Weights of a small transformer language model: a variant of SOAP for these matrices.
Each number is 500 + 50 x the weight over its row's rms, rounded and kept within 0 to 999. Layers, rows and columns count from 0. Numbers have three digits each. The size before them is the row's rms in percent of the matrix's.

# layer 6 MLP up, 2560x320, rms 0.156, rows 431-451, columns 160-319
103:438466494467532478501492466477623465482604517446446468505508513470444501556505499572623420469550565543591589462523524570476533456492514447525405560525501576531498522474562567477555508523483479488387592467473471507509517482567409482492587484469466488472410518544527525589447477525489472448543525513537430557549474519488483473542554549440538424528484475491543421507497452551378559411450468430539430574446496573547511535417482511507444521440456458447523601567464418512561537469512495
090:520475427437407468469411428525461467524507517491468503468498441451435567514366555489532470564516449486505471596451552627568419520571548451524531413486544514553502532444490496413484541515534590475500552560512532439507446454539481590513548422478552503536476507542416534526475601564543552442556484646582580592517455501508541539540423377576427506464523531480547482462535448496434506520505462524603500494547514510474443464488499541529547476473460550491521543502460478509485539550459553
102:484386537492528444581509496586522411503482451474585509524477561552496448549541502470503575420518519487550452449487408516493546400533517537553418474504490502452500418464464491431531495440510459477491406499438409515421500469493636529476503501557492563460460475538485522522472557466517514450510495405489425579540608503489548463578456390506487590563468445610504459436525526499491584488518459517508463420542515511540517509529468520530566521522534515494495501506459521525563501514424527
120:493355466552563431442437371439580574534489487535616537548502471443511491451466550473458532536416542519544564520505465466558545518504542543498490486545455462501479458541444468447511561456514440357552463398555495447528466555528583416504409497520419452528500565454542592531571547462436548553578492523492480471473547539554531495617430463576520479408557541506561483518444530541495528554486541527545472574552562510491570460417621542432475554559534577419467559532451418501487497419420560
074:521451553513496480517515480441401457563460532515552602501463531518440517471576461609505522509480492507553519484456533527474537457421537429536452435529519577467557432543517458506589493505546458368515489457476558546514430518505532539522479527469512425465529516505424593421480418480492476538435557476461510522495596510415439476427571477402500603472512402497588503541484470528531486491421368500460432472436492553405578455546429485534492578469579406540441613522585535531563478491528504
085:574632570405582409469584570491459418491589495551459585519424451477501457617492520577484621478507567549485535498540558492448472511469505487600516487476475490411454546502469465581500453384535502472490557488470391469531524510562552564567481478583499501536440492530536548468523447458503508569493513437566451501403444536491444489485517497465463587457467428539603500483526558531456416422485479533546573498579537478517413407500365535636436460544466504500514448465513486421471495551498429
095:416486489482432502521449473500531559534587517440579505506554439617455454486441548491557512477536549496471445500449475510490477490524462546424474498576464516468509424481452509477409525620533499435497506567565458578574423545523418460516508541527559441496466499483537495456502509539531475516462464574388496521630453455479521442506544424561568407619569540469445472405493519484591503525484468488556509610477392575515494522577487553414525519444492472498511523459455456485417529472447543
107:545439502556569399373499482540519503559541447484458497591367529449501531556501524668524628502602505406556449534498390493599592582494477454531464551492573573492482438503501495560536529546509462548433538526386562443427467513498493444487477522562490433428536548518593508441530421432454449473501510496500457472475537499501508461528483412528395420487452506561494577512429543405506592503439478442471448516457384515494471447465510585529441455540503457509485456479496403528517513488479504
098:522423537534409551446519549414589499449535472521572405422478410466489527493464528508498461554475451476470457450622479519532537481531537527513484486498563453528505459518455392531518546450511465463535471467573492487476496389543500401403540430373486461500517517496514549494543363535592463524493538492408526563485476600429526456525454490452520456484526541548552527576579442499546523475566470591390524461455509543508559472577512512456464609532474501379481423508428490497584470525489498
099:340547460536477387577512538549514517544488483466487537457517506545519580485484490455545513518565526555475554564492427520564482447641438522506482514482452543464537394522546485447466479513551473461509479571488455434547609496552486447479527514550518524535561454529537546573585524520558444492509473515504472409528464406560470518599483449516550464447562559524510538525570456517539458582534451531528492541540465584612476412476518510488486452539514486420488488464441465446422466337509521
100:479472316460579554421536516525476494621447529471487475467421526473397490557359455497643495536515474510502391434488464472493563448433482495525538419540458430492444498505517462514428440492500438546523456539468459653501486546461488429499596563492556492455527524441545511473587519470456423520434542532523441507448598475541515469483551504580451497530517478591434482543509565474498547536517479457565460560574476495490560491507518505477506559532507436484588543522532481422499530472569479
104:479416474473484457528446488513544389437486468491495424506363466508541481429561555540446525443555509487464466561498493370533610544538465475492573550438447399464443424510503532407440465463574548553588482384552444453534542548511544501551391538469520455498487450471521481475571510593556557545507541507587456497533383532539518589533535526532510490519473499420563493442578490509487443480564495458450446472484515577557485468531448490520600504523590367439468437500505553424413513521443530
098:509543477529584414442464499502531521481433500562569466418502535469551526565564503491497478502549502455489478533525475542503451462486441488577564597524589466536563504440490487460452591432502506516558509498545597421429421544606525456464463536556588514453533460459469426483311486423460472539515595472489469530466548496450445483602518585478516517440553535415469553482527435498547405523626541489482511567482599425504525565569536510691463540509503430501479504585528552493491549579477419
098:536485451529496527491495470523467433585436516432479552402565446498479376437510556490579519450457627523410496520490499433440616569497500461536514418473595424549572431483440543559499444456519458535548469542530541471536430526485505531472537530470595457447448506532496493609465466501573493494460595440581441567524518578482451535524535502532521542561526542532494555421503557482549499412579517556425429509454548546534595444532414409419562505452525459556439519675522391484525508540441484
101:454439398401470476531501514495474546539463456476611447481556498546534532485453540567515486499530551562629473473505517524515538506530438515514427502453447501354541475475504429585461562483539516464444513404490483481526576506445537497499452490434521569469532594543464441497441454491428510572455505541454482483447477553544559458499494529534490549555452527549458558467513460432503550522449530445610488483546551514486508471432580549547500454445460536542422472416474482501532541635597448
105:501551493510454446524519510531607522530531432506503587387594467464597470571609503559514406495499444476503505483573491523559423510464482533552547526521585580535495616381523462431453510520514561494461465465525522489513420516489477434481529511522504530460563476345500430548508536614458431544475512475555447399444583484438564515428544506561508565492399487441543540466449378524518472468601486423530534557517441593486450557429551497544469496512632518584457575489447489449522446449520552
093:520495508600562596563463515564471489528443405475554492507485460437494455438406525448446395463520455512493521633542604512609541525477424546474500407576541375441437436480473490496489530538568515516545542484511576600505518552538520491409613482374497525499530540520491533495563538509391453525545433515539455483495452527487545600457466485535349402452428555480538504450499463510483426537570553481494529508510420599487491476528504393441446480452490484423422460505491481465553499601462506
102:422437491495508487521525486523479475454479628560392488506651540426526481521386482514571462498494498616462587435579460516563494473474527521450557493415605485480497503453486498480542381498489519443514449475575471488536596521499510447506481411554560526523517436603472597498518462452451422417413571454451477509466516496464445462427489475508491438551428507448534491442520472462473566577523520567580585570502477624499547558373555541542455495539434458519455540473447519485511478461487356
104:454563476521422567555544423454471493593492444413374474464482528470555502486563537538529442481494464403413478541479345495472479509394559479509492503427505554398489533526549491572471539493497531460462562608462467493530453557447449583523528497515485443627476464458481579477527488488443474492449445551492482511509443606418511561478472507508488507537427447482563503432491434566576461576496460472465570584504475451597412448562582403532536477527548476498478511474526438503507497457452478
104:531435519489514486523524574413540518488462508434450470638452411523444519462553548406487500567551551485504518522527498428557518460530451497452591582530532469539539519629448467548511441505546479405378472517498564478519446576484481527473620509534580575434525476465504538559569490498462575488523554554571508535480508613488587483525488549424393462496479448392387596479489430495448508506506489517450500570464537570537445428451403478527469508470396559461415543554506545446528517542516454
097:493487537548402462513544553526528572491460493595610468430502489478559484477403559547434573474485529516513481419486509376500506501543548507403522442435423508534500562454533463463538589449442541543449474484471484375550491464491535520526571520456381555527484505530420498514456576474550410506459487485521454534585432544476467460588457521565489490498556495492559533515521441467509465485543479604483582511533441589493436439540486417487486507521465511536453540452427504486520465629462480
# layer 6 MLP down (transposed), 2560x320, rms 0.135, rows 431-450, columns 160-319
102:401541538466495436509469511399485518469548399447490453481563523590535470477497436560514431478524569563507469464478524530478581496514532495567452478500480523534484446463579424436424563430480533488505454616451497527472520538406485454503578511550503471482579471480473474497531561486557555468461463570537480542560439460484513392466513471510509483492444503442477478543498479670534448464507546572488523505458502554452539459501467523541495476592437560520511485400548447516607501540578549
092:496513478526507646481553558453569501457480420548500588453487544501590486591478380535490495418499508531550509481541484447446541567457423538526494609555489514454434503572510537558478401445520483552450486494557481468491508579428528498485511537477407457481567629491538418490505393481434543526434593503458533446462438474465449522505477574420547572570514468505497541492438496538491479488526518457417549516406401514482472578548557481498453548480536513552439483503523459455475475486595458
093:527559525499446444523544460491438557435465445441533432478377497514480457451459470556468446482550542428489445483505442491474486458537578580498491504525482439510521461521495577508511481452567537537443475562469514567477511433564481493531520527520493514494475501398500482461503469469527515404540487436619471452434484602450572505503449486456415565432487518476465492642453377489434472558486481563499520503483573427496575537528414491509537427449493529445441548479446477572532480482476525
134:480515512481525434490441476504532487497450481485505625614515493543481504463478599513523469442402489461552505590455455475562525406554506484548520487649408464459465518500571540434537542466497554428502499421465488440502579524575478429529441523496498439579414447483506484524515554474434537510486513415634496433387545512509510422593435474504488495455596470510439539547420614551516492476492536547522579535516517484505563498394563553415561467556571584544436547478458469476487425463472537
080:521420463511512503493525567549443570469503527498514474511418556495563484489466551422498494569574470591476416552452533499455451491533558528466516521531518494460502555525483569532436477444578546619426510472574490449470561523479426471472587490458444568501548495505534449499487605507424393469566457529544428522520497504560456551545445502510516424563489539526458428464495502499397551465518649530569510475519555535469494579512538458522525386464449594417502486537522571518484485501490438
087:511432454549491450461492568486526528460477482506491434462549487579521518449447479503504470491489495550476466461371425580500513419526577480521548511371553589500465524447441576560494458478495431560464489517457597565499486497533487506432504479444433418500535510443528451447464478547511440427503452533493510527492497501464615484546492458505517485538521488518470542486486431492528518504559548547572419432531543487499508539460595417517585400541440486532508416558515507523540507560541488
099:473497563455449559580568437485521492556414442467414364471555540448520438581529518478465499541551467506445462524529463580443494509501587588467499524496514504482514474511482486463552542475509569493465497482489438473564480428582527454494593406502448562460410464472491450530545594465435556458465492496547581448552411515518495476449559519369494461429468519497516487539525415434530509563453511413548481511646454416479502517564534496489466450582502615542499530495516471434516541536505432
104:465425471523498519496469481375596454521411583577446477501440384500538501499472466527461492507504545433544503473481511530442533410386575495456555350498587429500553486508576471469605510445553445547426486541437418393442522457481450487506460502502440467380462539492443449549461458537548452458447402466457505404489435477558540430531456376561436410486532584563506585524532423502520563468459462516456485559540542480445551526435512490542478531500498497567501517512493460459555494562472518
105:482417447411585463529575460481489481484537533510450441550525549515556518487469557623514514509498610480535502511532519555506483468523445470560518483473444511515515452466471441522492566507491514543520435507496507482511458452505470469533456547424450518524478480446536462560546513494600603409578412412517517605439459545504554378540620518409544526540629516470485525526544488444450529457479522501466483540503466450468480504474466508552446537476572430592514406582466664536499506488451506
103:493454513470499582518468562516524492460512464414430490556525468528532528490684481471487503478506506532501507475522502534495522529542526466525462529552511468561463430462521516473554448440521465558541464491525500512462440452537501380518588463509471431527560548504570550544468524546528571569514454458496609462491517477470507519557427513491502408369464496440471481396518501520522395525429551476493561492490529508522482452467536513595452496576542407473613532525568476505494467527548425
102:460506497577529504477543442508516414497528425588522414564411529447583450585510487521533482536426588461474512494461522457523462568493508487510532570543479556543550458553507433546439451468439561448457539488524532397537522478526490497521479506420425511504471443498548493534375466556479517554479437534440444440428450550551558524472607519590494608478587455450559442441527498547475428514474508456494497503520538513436593644489583544625499501501511388463531475519628497534499432542447452
102:451575607493554496605384590486468426417478452483487429514540489479554515397525468506496475562456471435529430435530523430580560549544452415499538505532484501540469535424578440469439463517501454575537536479479482466491470454451538490517423560533542489517415560488488531436466456541481517610552562566558474457532498533480463516488493451520503536513448474501544506514570535582570469524500563479563530462497393511511350612458444485467379414470484475482562607600488504463437468539510533
105:450541462534565467524493453537539447563519527475560443460532514322507498533607467447447426475510462536501441478553486515514489444463432472519479498597576541560589499437466586502496478476508483514449445398539552496449497594546476529500497464453544516468448504461433448481395601404509484492465537448480513508498614448459425423478506498502529416452469547469582498452497477467471463559539441475546488558533452426470433505474407541523392546624526448442497556511509460639563471563492436
096:501591485503466575586589385441466572542504512447524575542569483516449384554484478465408606594441426448521421509557518525464451416533501475553462482539486502526451461460513556525539515497490516466492435452427496470538495572496571466472437495432552455496489470563436582445440518478444465468409509535524600468500454454458486480501478520405514575552526486452497530520485553466560470469519568560464456507525445361532439492484528479503457549506478454444569495500546598479478472445539477
091:565497542509555541466335470555536404489461464537542584529445511526443385490554520472435458509519460531410521484482521426515501537422424571536542461594551425473461471568581553494530404475386458401409493473478567527454505488574522532491553474527566511551454477549447550492542519582493512477458528527523617520537491494478522463533509570435457457516513515464495519524480576603528473483440488537496485526530513476562514520564445503459492562580414484521551485585539544493436566515506460
091:505506489432521480569448413493433550535431469588574543637420498474506483454541405550419524518548517469500479505483436500492403487486534579517511449555448470437507559492482511523427514561480513588495422605478470499537477480529463550571417521510469507584432448562409588448526552562553439511547389609606435606587517412434551432521511569479522400524477527486611474510575502537487517484472422540511444534467489479528441478562453517522447422505529516457527521416588467548472445534493570
092:480470509380436510482517500463551474520463516552459455520450458520469467446542514548522438491478553440500421514493471482453513451493534472442557546530502467486496599489529570526483552504500366586525390480523543398455481435516454504542411587466495529485464562513467518486568476515528586523519527445600550432455497494540580473531533520486521492501514360529504492552470476486442502466410458500419535500569571411469449515443477542508599431546486498582514392556513591429575436492511440
099:473484413522526507495582464470582472377495553516393494570482516558512443464440511485510490532443460536432512464436564491485491547494531606463583458532495491450513508493518513504532528545445504533475508524528374489434409353496500564506468478499471516510503521522473574573547462523450535509455529559435503500439469574486411505502404598574543444499497554543505446578466487539489449489545516517583478526547416532502578562449533482546599587469505558495423539484526517515507491561488420
095:535519428487513549488493482438547378448551438521500491525515512523466531466567529528404589472502574451436492497523484549498445518448534511472461504510431542541536524462458409457446513539435545443520517436483501564504503532422652472681560508517493525546431512479497397596516491462510496455415527488481455503493423481499532529488474574389529439448473539514502556514509442591413540559474561474414543515579525480536515588558534540541445378564487555488532537469522473469578551399519574
109:527471544509569485540409591514439551594448556587412610558517546559489462442459573504417468481545501475452502531551443490503466533461481461461530474466509500506497428523652459602557514515535487507690530470566520537445473539539489525542554552432462543366517501484418561520551537536536547424468542382496525568442509498468562479520560541526456573464652566445528495437416497541544430486549585514526509548487538607547429488496559431495454520468472556534513508483463570459429582519447521